python train.py --vocab_size=13027 --norm_eps=1e-05 --rope_theta=1990.0 --init="normal" --init_std_down=0.0 --beta2=0.99 --warmup_steps=533 --final_lr_fraction=0.05
Each number is 500 + 50 x the weight over its row's rms, rounded and kept within 0 to 999. Layers, rows and columns count from 0. Numbers have three digits each. The size before them is the row's rms in percent of the matrix's.

# layer 2 attention query, 512x512, rms 0.0311, rows 0-25, columns 256-383
080:428522681508543540440492467584551480447494475489529385432517446456526461479477480498550464532468564563473450464489543455452512525547480556468614492491512522440475404528539502443450625466425455490479394495516570522559489502439504544491447408560483464462602602515434600473533527507529544442527521542525485528535482514518425527506528473439416527542546497447479475493503485457531535577520
092:473441391540558412455504497470571395490465405499471614442516607589504473443564538529555464575515494502476519553563585531642525447480479454430515416561501491473536578443467471411454464526504518512580545516441446513541557427490447392489509489564463449489536472574482410532544503490452538466426584477518587416459529426503494399472471583493529586504559505510570484550445502447525441453432
101:466477551551524529520460487519523479501498517473497537518581552503526500453506555618517504455499485508486465446449484538518520476576605488369520397520466482498478555525501478416475544556460555521542540423347493540592516430544490420454486498602447448488578537558472499448544505514523468522492470543398561383553509432397555438531461534480523633526552537535499466508422443515446589526468
094:463593516529489408551540531476524448580579436483523589474535551560531492563402576494531510594533456516522593407469537498525531470514532504533464461481575515431564472597526488538536597489526518538457573541434528536478537479586502473409469513521448439500453559497372476520491503524473565476360521492466468509451533491600436503498346545494462523539488520534515485472491472482486547469396
090:499531538557533438507566426526558478565543461497582502455543521531489507501449566531526555500521452443456474432477565507511511484619536436538573392564521552479548468554445500470490519548565399542508449529428463445463559412522450445485406528504464464529541503606431489574561543533476570464357506507428551572400482471564442402446342602517551519535529533528570456558374498470409586510517
087:423452430493503511555460448534526514489526435476558481433530581453462491427401574563487528474525588471470514575573536460477575465512577492428570481525462548466480568416504558486524557640564511512560474464419514522500459404484420512446482550573517440511488521536538485494526580422441458511411533517425506478456504481525486444429437576414649530478517615454491464542542479430494602464520
078:510483435522453486493449415509496487501472521597550567458436454509480506463496494535511452460445462530519405582616536484552545508496486517495448568544552494439463482355493471470410522551412508469530464404522539466526448503447445570533508522563534521454522408527516439385550544487534447551516456500435500478551604550453446440470581530446554544455530476575502540476522496416444461485550
073:518531538474465435470482513474543540497483455459503429620513517464451524561486551505413529514529542550608531438553443535429520593563475472448413504528447489494492494473454579492565499381501508446498457518515565542526497535555525537479442402448444578456417534485510557581402458549433517514537439479552576481489491497515559540453552449498428477394447530457543551486488453528523445508489
096:599426431477534446441423577489387488519423555459527565522476521515476569531504511527483498484474518534574516485607428402540510554438554567463417563501495513519568508541580445479485501437466495350510443524493460577501554547494479530523480444463512569473447541385550550493481465485584469585538485374554526475477453565482460659545550451493464555459428508485477461412576503479540439520488
093:476548351547473462490456507557504441522559563462605497516493534482498456477393459600480499378506573551483515515492474561461536492451582582452545457572417557461505471428482595485434505526629549474560503478567453516549486526518463539489402514562513500495488499440576549507442525445486492465521473551505535427517522546454365501473534491574493478516569554581492593559523521475524464473638
082:449494515421604478483535497479512496497461498469485493467477532490576555535555536532549483517493501431499495545525516544549440532507552499517504583426571512538514579537496352556465517457527490462471452521470589514442527398545464611528483634446559557530487451513480486411511488546500573469520544457517498502386450404479482516464542552601597507519416478532466506518492529465527568483500
085:474438509470450548451443511516543565583536478578479514417466490496484457476529404498453530465523498520560481430521442466406499507499434568545514494579468450381506448509524541476553507426548461396587459457559405496579541505514618466541522430592514525457517603406518444536483516452486486537551545492514504536531533453538496512563475461455448564485493435471529487454480396481449401510546
096:525552536427535482476603528441413515458474471480431557581544431430468485486630502432580498505495482537470471441539400495430549514512483436535443556475493450510496446503432472534557442561558545553452430464484583485530510526484447518442595457476449446512445553521528484559507479520550544531504430459521446523545492487484464525457528467489518507505532476469539521454518519538502510405497
121:507497635475447558494524447556502467515538488509474477563453436555541465417591514536485459417537467455510447472509501490511530505526510491555493510506451434524544413477437485581525568527420527532493497410526485583502485450466513518541456486540573424451476455466518565371561554494469535479528563450487451502559566434407601439543519521439432516515548485505519444533501492466545502477529
119:504543432459529445471505422482478557505463479534577478464518461564488479549435381503486529500484493586424594499583476464471457537481435515537466485465461627483533558519544550495466397527547546516440632554491519485519491513400415540489406506411512513525444554566489574525447473504590484603464543505512471582429464605560461529420566478476520407570446593561461471506484491450427471465487
116:526560385527459447423493508449454489549457525514538488538539545438365554586492589458457449557412528468526618515459551457569448542506498544534494563423501547491534553480570529442507469528443506454432533579485546516446513534557396462552456402522555564547586480462492477512411510470460435552462438459553497493442458571534469534543564512589483503518429473492554496451466518569498464458497
088:570535486514394442476519478553495561539511468513438462447526572486528543440542426647482388510526540432405446592528492486479527433432465473429612476524455549540549463485516390490437480488550567537499611440502481500424539510534437427527440538687424461484491618520431425531518489532542496443493582476445508571493585471481502529557426465427509508481494484491557469463415467512425558499438
101:478487494475449543483398617506485452568504510545498545537491521518543512497364536433461475467459445525587500481566511556466547516487467538462467452528486494500454537600472503392411533470516587420555592509437453537524463442513498446444471490549376463466508517490544462579466521504523484627452558476476579403513570486550464492514386507565521483428510559382473535530462482515514528453464
097:515501455528464404436479521503506499501563536536431502493487472518543548513389584474492499505459425521521596464518494588509500515475503538588419525530509515554524442532487483546486527452434576397455499549436536434576483519521575547488450597514368504547465522412429367614501539475541514567424486566534477419492449511644542575494522530605495484515470448548519437510594484563507538519389
095:593406578446486537523482544464485571512498481485477542483533539473492530586580500467504497464454639518540474478434435477560455583489471503552505464424521504561467483523463520581562474450490414469468438529535552500480473554528554527523596473456570561525460405441423552450471437565437507486517390404516440506560527459487548566558476374485452485522438384465478489509556389612535426532530
111:511420523458449521514523560483522475487485494492486538545539559437532483477515606542543465555576452470541462514455438565522563451464569532498446465471612463523507502542482427501523505449610569469500454486496481511482505541570601513507448490593512487480479526440458498524488383456481518512489500496454575439495454460463530569619377422429523554567534470461464439503491450513532580494490
095:501505535451466519515510516521555406510537524437581458561512503467533462493492539442432512454511500425454519470497429551556516512508464509323556465519536474547438561509469517497421559515567535560617532423588456542475408449528543491472449523514516499439445469443520532605480420534533535470488549518462436429524548522431460479596486532508403508554452411513539493463491448535503507583501
083:479472418515441537462491491536577498453481505481565508493600571550478428416562572560427532481558510482448470436560432393374524480464521410465638467553489453402464538401477490518452601612500534495554511453463454419512528480456394461446428539547496454468539516470598453528643566498512456570465415561403447530534494530525492482467514574524533547473561543511440478538433507455450487450572
093:472628564548595491493569485447533455520558531448416454543479501555405463522575408478493497509477411496506505430471513505530440457574555491557495578484603551504547494532600510520507446528490422500481469568581557552495608529466413520445486488428422430499504608585486546462514538560502477469514539514554376533465430531573494506429555536592459442496480498567509514478430532501440437578510
101:512570506597554548475471483450532536544516484537506463431453448494427481479571442504512463496566463459538424501486568488467425472464545414554497500489499568484442574465563427452502470642480525459482491477513545565413579549482386486494495518545421482542531452585445515487515641420491440518486432551449433541439510592544496464413561527479587425496522560590509467563418505500453446499552
098:523443470446460457425446569536452451525438513443511569538504508483520540478492550507544483627461455469477561525451429495522469511503458536562469492444504479520471486524516540552513537436488505395493479561505557506461517502572495423534527421452457526528473457485539478531427449540509483514557453449482552503515479491504556509514526454595473531528444517437529491504464418486609568427466
# layer 2 attention key, 512x512, rms 0.0309, rows 0-24, columns 256-383
088:485591520575484495506492525552493466530549489432521558504532578518545495574580472433485557533566516500478538633494554491515495441558518466465532435486548568432484498575524440418477471511501522547456603565379558529465459577430460471425463583489512544568564462558417429544460636465607483520452510486525509525496547463511506574472434534505563501515488532519477589485447456494512461515510
078:469527491487514516518535439547473510499404402481554438444544497480471513442464499451411536517520466526464471517631447388525500453560471513416462484592593471604428420472526501541428458475408453489481609498552508569446486545498486437505441522501556477534493501490452537449491481489508486438482513427494473530534522535534491471544439474395494423483487503570476505523538503596462505489600
077:490510514446424520515492553445514473499439543450591470462542431454465444546480524523524501550526495460466481576539489517505507560475468410413437533565520484511419504581539587586537557438485531458491567425677490489446454568506467490556554404490506490499461528539499489476441459519493503465439567493437521572545495487528414433595569467424481496464513515463509550429538396606469431442478
080:488521570515575534541471521596555522466572531558462475517446535505459530580461545568582470457525479495508519410421581536490561510553552468498534454501463645589550451579510446441547533507492465531556493541362434503556540458518525481477499548512468437460540560549505558598540507496498513525473407544409581376484548489529501464440439554597540566496551527570435404431466542438484566505497
085:531600595529544475596486488582471532528497605528426441494509499520518540552501565462538438497526588510580513510513531510476461530558564453538474424507539575568482555535535608458588558455511477554551582500503517518558487475453528480417422560463507477430492513457443532514575545532527470516481489525459532401548557477501510504475428536559539472495557512519463438438498544392489494469553
108:502553585517443598497473549471569507504585554490426503516470563530443435496544542489468515487558463482516454419469527516463521536507596541521533468545477459463494461497548542537487480557564497524599516429553492471575490470475587379517480486557433447464432555470527525494588465551477493535518612497512561433516576555574494329512481447549519495544595570481457508550450471499469539502562
098:497564504562428586409541505445544442472473535535497511470456498461423434542435553447464507577565426526508437406506485496460505531460526529461493478498513451452519513511530531501434451470565504550555536444539584501500456503503527451449574440567487499467436516548542459491532492523397572508468592492507491502527576552526400388520438432487469468563524514446437481495410439449490416457566
096:454410448420541417447517444561438500434470421435541464493473424526582597508468436578437500503442608497429491618593462441559480500462393442580514545527494533506489566509473468492501546406486508476478536595503464495458486547433512499528484520458586559488567505451416488464458452484550472446471413486542490540479330599487541623412465578517459444534411456534482535486518514499464499507492
086:498520449549561485502504572548538462436385460528437640493511430513575561518463548549558505550481525467450499417457429518568511506486428451561544526502507483505494499482513404538528521470537450515405454561581574564465450550497495540483506568434524574446497562589499549506368470434465519511541452417496376531506431534517653513476504483530453513462457478496532626476449468539590496524424
076:512523497471533480472536444517495517581493532463517467582539428482508484488477501462549601480397512540529606492513437383568524583464423475594463528485518514482499605567453518511573592485482518457503496621513498509537466458518534535459509499493437524436440511533430488508497501438511432523500501494523543536437459611476464540425492588519415604502433520540438478480554483532537451495459
109:500543479461507500453567565428501447591519484537531516441537425566435542519422586486448439592497507408534515372531544494426434492483535570428456511445462507540486558541526562474589506522513489625459564541487533596422456481435510417537489462463452495597393520497484566543449486499500544534402487569564586566527630526609482451518462443522535462596490518463504511481376442490533545518485
107:439446496500517511564542443537441539595480431467422448439469537587492561463511517532587515436513480546472505493493478425473450481452456438547530532560494514550536536487438550514466469517408457533580498457529487454521456437491476514512427525518468455457526468459499396381562522500524542512516615530439449536450395598417506569491516513540521519442522515492483455549560522393446455435539
100:535479464580583523467551477498561483517527492441459528472527538602434341597543506423405593500501545410592563478505553443479531502525451558574541474451530445445438498436497533495481410430447454536455528599486518560478540515476540554457518484473516539536508472540499377567441424525485472596518538530518540545410430523499565538519560503447494496461424573449436549529370466557480491611470
078:479499494462547428568429385502571536496478546470505487493531501422530550519498519392528553465434586604582479616458474442401518509503553551519551576528557486526493603492557506508496463473465477420586508594517565370628514498560516527559470527333460466531579485509499507536572496538519601521537520528476398464543384491466503559450473440559578454454538475544458454484560532565504470445614
109:505574500505439487424508506479466456419510457469506467511498500535498514585504599401416517544504516393521510422531628422490458443496518519541484433354478459444446439545496563519512466501434504618463518545531489621437522535527543374529595491545544521471434491556604433545422484510454435465438503481565563529472493562569399449502486483510468521556325489450504478462433495580495427532429
074:521469583565438619522506433498522482456476415394536418436438528567531497487583433555524454424649481439436420455398532503470506528488569455477532432495483523495520524460469471507589478550574449532490465498534422506445536465539594486481522613564544566509463548487466514528519494457549527491415538451415450501492542557553499439550492526453544494528519547547541486553485581443487521544414
079:447574431521485541465507545468449510444553498468506534465501522599501493511504505439532532504536468514436537428467445575521481534497536523512512482494517452537519348542481517506468527427525478539559491553449553481547541638491492389490405539471493604446437507463431499502445431458504514547424484517440519511566377540543420504521543562478418498479474479548526530534535547619505582385548
093:504434520368433540433440540516481486400514529449537511512483489467598501469488501500432438481570517579527464487511405498480498597505435513435539486503508523555467502657547548616516540451491477551549509401582508403462421567563522505520492397472491539494504449430517486502514453586437479470530550474419492485534494517545456513523482444405482469495470468420487486482450494490440431497487
069:553568553507586486545550524414510558510500490597478468522352545557521504511585544501566542573552500499543410434488508490408540464488530513513465478469580513561548512451544533498587473424587493545498514444496447520413463479468520464368500433455507542494451516545526498610585459549489499559442565507450533492502583452498541373551479509456518427426506514414463565502458509434521459448563
091:548503471582580524562491530527527505493492534501444512518554501524466426568538437473445570493508495507515540441471502506527503477572533442540585526515466534461493467477494467339419549600445475542481487600372501542578625476489483508521424558501452482551465490458529491550504603467596486529537469508550546499508495561558565561405492548592500517439538599612526447592554489512506594488458
101:495540544556529546494508537536551482520482568517428453495505453552493425496579506545393452485537447452557500458520552534508562513573534472531550466442462526425583469444496541495432482568493410619492495498528487533534542436536521369467513530484441402527474559504558514465515629427518493519469555526455549477526566476461517489542503576504544523449531542529557482589509526515535557535487
077:486500555624496504479462485494518474561390454416499449550448471497447507452545492437513542472549527481514498529491512433487556503622574473473523451569446539446481497453530504493491552493478516563560494456525454562520489510467352485430547625441565467529573506543493558407557519579561556510431380517487467541449508521437507507501579566465476505490505530581557488582460511443427475545494
076:446557580549514485535508491523529471567487641499422457444428538489440460503508539496538455519607494483560530480519471489510553482520607542490517493565425464406487485480555538572570478494496478405531553390514541480558494488498600336451536452585496446463472527386484453546577453538557486490492519588476626501482624453512522444454424526478587523420559585445437455577469493466470595511534
104:479474466509510496572468469584465563545409492411470504523475526544511520558545529516557452535467536538435540569421552526551490489562536430508517575501545534621575545507431404481472512451503452492495482527508410484519562488542465542557414596424584494492591451434415553503498509507547452479563499509450385518452422522487528553425518585545568528428493456535394509465592579478519446540501
121:468580493551511593547539447528545466518492586464472449460489512488476472501527590529484547456563453463462491469463556547481553526517568408553605494593458558524492464466501512501554479575556505525569479455486452437641577388538525475465551525543465420442496486471476519467613579500533471497568529472509511466506481512526505460425537536457539556535585533531440488491517567453461552539550